Part of a small language model's weights: RMSNorm before each block.
Each number is 128 + 24 x the weight over its row's rms, rounded and kept within 0 to 255. Layers, rows and columns count from 0. Numbers have three digits each. The size before them is the row's rms in percent of the matrix's.

# layer 4 MLP gate, 704x256, rms 0.153, rows 192-383, columns 0-31
083:120157109159117130124107134142138095169140131108119129162122098138100130164115130101119137157117
091:140138151111153144149113153098126165112119134114185115157091153099097106122120176162124142143081
100:104120171153126150120109085115150094143104153109147112096181105115138097149097125142062085116127
096:128097133125160143095150107116110119110124126107108114105152123173098117095179122061153155124097
083:132147138126139138154157143102139127141129131129129152107156118110138128097105157131122126095101
122:090137161108163137087179141146157106163144103161087129154142130106152115155135140153121084125171
079:140142149132093128155132130085106144140108121127102117160120146131144135154120110166159140120149
109:114113169146158146139154132119095100135168109132126132120129164080171089137142132132078130150098
102:111120126093139095142097135153138090121100110152085121049157081118118121142125126108136123141161
095:073104141103144118108113164133150141130073167152161107124196110089101152090139093120118126155149
106:163152127130144122119097120165046102130163151083158183143093144099134169120143137084131149183143
105:109130154077114120147157123119162154117091137130129116105082126142121073140151154167137105106176
114:102129106144098155068129124155130173092111160108109129126142110133075122149107111139126110099145
104:101121132119144100105147129105099129130171118100076119122144116098158115128105136124148116108205
104:141098108126122114100155157162110129129124156108145104161121155124092145140167080125144130132095
095:160127163093144090159093095114133138166131132138117091127166155149099144101138083104122094151082
104:160162130087105133104117110117131094102148128153165132131157153099130097093115148094115176116157
108:118184125172135166125158118114102129163151122112133137125070104124121116183134152119173160089097
103:114129136150125125072143060127119120098113143126098119124115099139178126109122141169101116100075
102:085111097131128145131123134095135181144148116112135151084071092135121115167112108151128062121102
103:128124126109101155119110130118143092164130093150169110159109171121089169112111093162126105124139
094:119110139091136144080070140130054122114140104158120104131116120165104132116141164109136114102148
102:089132138096145066116131132172113102088091115168129086123142139155117113094174129107170144115177
099:118136107134130172093132092131147111109128109097146139094151084111113099122143186137145128164107
090:120127138116108121124114148101125128140113076159117128165150137077129136140122129077153112129114
104:138116126129131138125119140117127100103095156139109133155144169072128157138160108113122127085168
091:115156100150124100165133103137121106125114141143163194129078157096172158111136124121174114059094
108:125165143156118170109123120105119156115149115133096095136121132128097141157097100123117137130133
098:099107128150111142130128114109140126150087089104154125144149132152121136188137113070140136084131
105:105165138075122140079153154126119127143137126129145138124149179126153137115129137159139132087112
089:116161136126095137118142174099127142144193163092144175114111135078134097162130171107133153128110
097:163083126149098089128146124137101149143110176125150126109115163144109121136125126144132137110081
105:132119149125117077102169128115150107148140146099111104090131106117094139156082151137089095128096
104:136134084125105121089158139089118160154112103122097132112119093135151099103148124125165143141081
109:113131164127155118131143108115165108202137120144144137082134086113195124173074110082130147078122
091:167162101152068141101134137154133109134118203099128144171130137115120098163126133134132090094117
102:141138105143158142110144092135157156109116090112145187127067129113133125205156145106108129117077
113:128105165124110152099098084160144134108130137129179136095131150093147145130091087165120097130095
098:166136114145118105147130146131132088118087108117108103135058085092128091131161150130156087142106
093:126136130141099096132090109125132096091157185142097127085172102085134073128100162114114128114066
099:129141124135080155158139128111146130146129114113137108120090129142106160154138087098138102173156
087:117112102134105111146092130152152104107130116096134109153144093134086098104160169091109109124182
110:119098105113164090134104157121089131171121133152136091088113143139107163136092146109143081164113
129:140137157131180138165131117146162145142146111097138164128166154130166114088113141102114117110112
114:153125146140141106161123130108125171138136152112111135110136165138164136071163097098135111100118
107:108109113115098095155147124130093142179115183133136117123077121085111150102136106118160124128124
106:097130140121117089102154134126139114130096126120122119104163125132140158153090109126143101069182
113:140147115118146105120126102135098105131162161133158129122146144133090137139148128146119162134143
101:059097107129119156116157141165137110128121153099101169194120136124118162155150146148135134118122
096:126119135108120128077142152132147154105156128163129145117121144132105139085080138079158135145100
091:101160098137113100100118129137145107114121136114142118142132152081115069098120174134118172135167
089:097138086115131173122139120177128105129177125139087161086100164112124153139139121110147130136118
099:126143132175166123096160147122134097150169133126118115130123066142098123148120125111100166103153
102:128090110161084118120147121132099103143162117121162134152154149103113096138116129157128152134075
102:144145125149128119143118101143139095105092114129153078116151101111129112113112121094116127083111
103:137117127147141132118163092138146105164125131151097120123136145153131131136141153125131181138140
112:129131109128087109095151194125114147182130123155127130132158122177107117136115131120105098144112
104:101141090121144155154105113125100109128135125138138162134097126117096133073105142129136142067147
111:164141133147095147139101175135145113140101091129168138119141144091110136102163139115121140098107
095:165135110134085157107125152109101129099116110097128137098116112151088095108118119102114126123145
103:143128115154087137105141151131078137167107138100148179122153126095103133141066090140147111157085
147:108099123108115110108134109124120132130155120115122164125098085163151123139162112150120111115163
099:103153159138116091131116124152145126110185095096170149104131172129124139138135129162112129173136
098:138155160127135153077140125153136101099157162130125173104121142085152128180084089077154084123114
091:150107157118184140173125130199128097142119117140099134173098153154126117133115129174097136167130
105:086128169124097161163142122163139094108119160108131080099127157138129083146104151101110127086097
090:136123151129104151114124116144145110130159077145153154103125120103146103123140120136134162167149
089:129119115084137138124142101109128135125138138154103121112139140114123119138081112099124117133093
109:170138103128124096111126124166127089115117117170136168161130084135115119126134139119117121100172
096:108179118129130160075140090178128146127163149118150156135156150120136145138126104104113181099137
112:100129100081118112081131135155119118138086135136170090119116153123144103104106169116111137125126
112:103144141142124105169141098124110116162104130113120146138127104109146129119127075119137108119161
106:125126186149152145101107105106121134130096148122117123151119125143100183098101110136144116141114
096:172095111127103168125119190136138181149117118135115118158149093142214120160134129118139144157118
106:108102148079105088115157168141101122128122152143182147124102153159109123129175090117093137143113
103:138151117179096144127125103153092143080122082129141073142112139133126140142144112104108169113087
109:175098116075141091104098120083130199152077129128140163120122137127120182088148117193142101148116
069:137177098131062119139135109120147145150153095134115120132140156130103134136127134111172083173135
093:144090116125144111090109116146123079089155086115165090131100125116083154139141170089131120103152
110:101129097135105128093091105145115131127123174140148140203107096125140101134114147093086102088140
104:116137130128093114146171185128114105102136134087105126104156126140105132141154133120137132085099
104:064103131103110137128129089131158103122108149092091144168086089111161127119169145135101139097137
090:118134101111126089117157135170155157156089138105136116142123107125120096125096120153132194130129
101:171123083110097117123135148148134104115077158169119070107120131106145103156138148142137128153137
112:129147128130138118138116114144118147073124110121154160125116129114167108152132173103084168107112
071:139160082098161110145167075146129122124127135082141141090128107117136116168128122094089086133119
092:101113107153114157106142153083087113128133091128093116112107182080142105117115080161153121092141
101:135152113161118098142182123124128149094135125117111136112120145095109135143112152135140135130123
109:110114134086149129126164154129157071145161121144122116152140103125107104137154114143139131141099
086:124147091128099117081110136118122094107120161070142096144130158104115129156148152112148129090125
101:097132139116117123112145083112138150117143111135145127076101118137092123143138129144128109114080
102:151138117175141060097141145094128128145138141120164168154106124162128144166125125117117153160125
088:146117161095088092135094142128118114123119118174130130134124151124162134128130167132144137102102
098:095128199106140076101130107125114133158149149124153123150125163136108145165125137117118096096125
093:128159106117137099120139127089129106126111141130138150125099114128116135110113114160133185168158
121:110107095135163130124136104173136114099133164107078113122139118109126160141114110149127138107098
096:081163136142140162167159121115179120102165116096157128111158156134129144134149143184137122157119
098:123132151151155130107116163071111144112101087121113134148187145121104134143165100146130147128119
094:116145138146134105145093065162118119131173121177154137140171134113122133145140101073150101108122
093:144133060131164139165107121148138145125131102148111144127147135139115113122156147140153102170079
099:118135116091156141106167119121101107106151156096168154070105120108117133149166131123133085147146
094:157127113133114099139075159095116110124122094088166149103150147109077158185107147124133121126113
086:087119110100121105170138103085126165173132109143150100136128147141138105115128160128150157126154
094:115142114088154136152109141124108100149106156154098150120159115098165132117133123135092086092145
090:103111107153107162094116089120160161126156149125142130121123158136123191148132135131144113114107
099:149112139112114124066122118155155064101145168140121131167171165159160105121106071128111151117111
090:110144169104121084132168109154088129152142153112157126116151120172142141148123150152167106156109
103:113122135175137139102126145095130093170141099104127108135122143103169091124153135096110126109114
108:120126143136081114132147141111112133090106151126127124113109165108129129151123097123132152152125
095:119130150071091127151128177144152130134128129104098147150116145116124153100131105156119134103123
096:133121135159136153122109092124111098165129162112141142098147136139156090108095100138123135125106
091:132118127127167123140146120160137068152129138167100153082138136157117131075098099136152179129098
088:113081123140117136106157107136135169123104126118122137125137148177129098163136109112126176108146
091:135160158183146175136131080108163119108142133138164125107123100139127104137113148148120125149114
086:131163173140143128080098110117102137151140135079121152105145106084125138117131157120136117140098
101:133181098138140127106110096151137095139142125131149155146109098135118134109150159120138127123108
090:140120168120105104108151115139159107121117188083137103106151097148135136113103110091112137146129
097:093147131098149088129182134147113131155140112155115134154101130136170145117146137121147173083142
094:063143082129098120139102119162098089181117140131096090115102171149147123126133160142146126131118
105:110159140124103089126144108141125102109129133117103141175135145123135130112153140145109130092134
104:127137114112117084157138107138162172112128128144140107096114131131153096160091116168137146139129
103:127119137093134135132149115138159121121129127134177137136156114090101151125111141096119072108089
113:089128120183157141153159146150138141121125136111152103114109165067130132115172117124145127088104
110:135063144152115067134155129139105127145142138154131158123112128160144108111126145139132135125112
100:117130123094126124116124137155145141148046074133144145110159135112117125144142117124150185080119
104:106108115161106109148180111095106141172096130112172114143137126098132133117128159112140112127106
093:096117118096144118115125159139140123137121104139124127130122150100110127081073151148100111100120
105:117159132155158116142099166119147101106140093130139118136141146127126132126094140175112132126109
101:066113116100127126139091125158124146143100147124105135107120108145118076138117122161159154117121
103:122134133156124131121123140116142150119104108122124155126103122137097061153152120123145118180136
099:162136103141121132093162130076153146076101120143170136129120106162122079075161119133111106124105
086:097110141167158103117140132124126141121130131114142125124071115139150148115164104109080128118135
096:084104134142151088093141126165091144127127124151167112143113144150140186112156088132129140104134
099:160146113079135124121096134147118063158093113119113143128129128129128112181104128140142099105129
104:165136143067115116132139150167140126149112112097100159146086130122155121121108141113096128158136
100:142125128091100102073123111136146143078117132135145126180143122150102142133128116108125145163125
092:148126153102149125140079156136140132170132096142104138122166131115158175128167140114128130124084
096:116175156117119152110140117160166127112106128144111119111116116123153165133110124146127172101175
086:150119138091149134164129114119126120137101134160109140125195111129150122119152154147113154175147
102:155140155152128101120169139146098095127107097130104101164105139103138159099149141148203151123112
105:108181144123172116157143139160148099120131126126137128125091140081147180131160124099140147092110
073:150133120128143133132105156103167108158105145141130190122139142117132142137163079132128141094159
087:122124114148115112143128121118092137136108123141116131140129123153109128122155096142100121115180
097:152073137188116125126145150105089131141153102121125075135091174123129091180126137139125121149120
100:114139143102111096095096100133156119137135108189106096105151108105122140139154113130144122141165
109:152137123082143139078139179130112126150072110139141106148104139108140165120122183131135054102080
132:107129090117087145136168113102141120107136111157143122143159154154148128149118149052145125125141
099:078087122133129144136126152114115143138124110139106101125128140132124098176096123103136129165164
115:107114109140114145092150083146142120122154140130133135153164165129121093138113150118114141112146
104:114131113120115144109137167143114131136132128085109118141138171096116134157126131155158120091143
097:132117137134113112163110127085161124101113111114169143138089118166108205110158153107121129134125
095:135111148122128121101115120104137105127099172071174131141142104112111170117116131081156141099083
097:146120144141121136105158147153135134147144101117133155089124096122132119146098153120124141115085
079:135108165142112143107123138120111143127150148134094135153126163142170123113094085135128077146157
102:123166154115114105116108120080176139122113150179145147127100130156065110146101137159143126109112
091:123157094090178118103108155142105154101124128109172121171106131113118104113146108125126109128125
094:106192115148129133103117128141165126105144116095081138113101104087101149136157141110122125137088
103:078132139120110124135134115118150146120149163121109144182150123128140115104092100117174116128133
105:118119128145140120139121109178130090129101166127150119114131165145145133155121169105149153080129
097:138120174143148101157098140162143113107127160146140066096118120131118129118121100151130109159166
100:160090092141166097100127087150098154104129108146107126106117152128130157112112201088102140117062
105:144108110138140111145112124115077140086131129128138171141105107084157114092186103094125159128112
100:133150124178137097100170091100132138102107127141155129125068129155117145152112116103117118121133
088:096141121113124150113127138153133119159112127119156116159145137130113119128110098114113135127146
093:144120136105110139139130130145108075123121129134134171133150126082128164148162145124097121125089
112:127110120173108104121091106125160107110151153108108091147108148116078123164132090091130106166131
095:143119138140151102137151164126088126117109103107132059143120164137111169131108100131155163127116
116:118106119129132105131130083133155129149176153135137121164144129108115148163110116142106160133139
099:116139093145139122102115099111107133137154151124175134138141099144152131145099108132135118138179
099:110126110104115079131113143129170100132123148103160149160120174121109143156124094081119127102161
107:117088129143092139118106059159101127123112130106150141121101147135113139138106116111104109088118
088:140151100143120103135136148126136118130112103155158104140153138118145135133117103149149130128174
108:147131137115119116105122109147099135116166180101108071153141130161130097135109145123081153097082
095:122093141118123116081161108138099108119109121162107113128147096151160104115132149147120120122129
099:168131143122117128062117115128127135146098111143161106148154152127104151148109143119139148140142
113:118149150160139091131147102102115144119130160120100154118116139085119163141163133113108163112120
098:212140166127130167167145145120153128145139102103125145155102134147089117147128104115120119096155
103:130143127169132054105121086144124149151127138154121089148069108102106099112172157117138107177104
103:129128147146158191139117125162152100135103140146073089110137142113129113110076112156140097094087
107:112120125107108128116186163123159107095117148168134122132116120156131093137094136101112120092158
101:117155128118174110153134115119178116140085100130102161145108143139130122150121098140100143118131
106:107147104163104140145160099124109088148140107169150111154161164109137139172119129116144080151149
104:166165094151132129118121090132145134165130101132149134125134136096126164099119137083154115137096
086:095123133142145110124135141131156143139161155112136141130148139125150136148126148133113115122129
108:123157174092129142097125132134094176124111116132152140114132172120146100114107143133131143089160
098:125107169138143101121112140099116114166128110108111111100146160070122145146136141174175153126117
102:105125173068094117122122111133179126159099140118125124117129100125114127170120109131101115118144
098:145143136160155121136127116109107147104136163154108160136112109130167081138147138154151142138137
104:193126100140120122118167144121102098112139177138134134164112124132137118154165138123105122126093
085:140132147129150109136147124155122109079123142151099124100114108107137154146103147129157128098141
099:167113141147120116121118112117125137112164130167094079137111101104127111112121173144130135155102
101:140108153124142141133125069141120111097159077102103146101114103147125107160168159135130116097131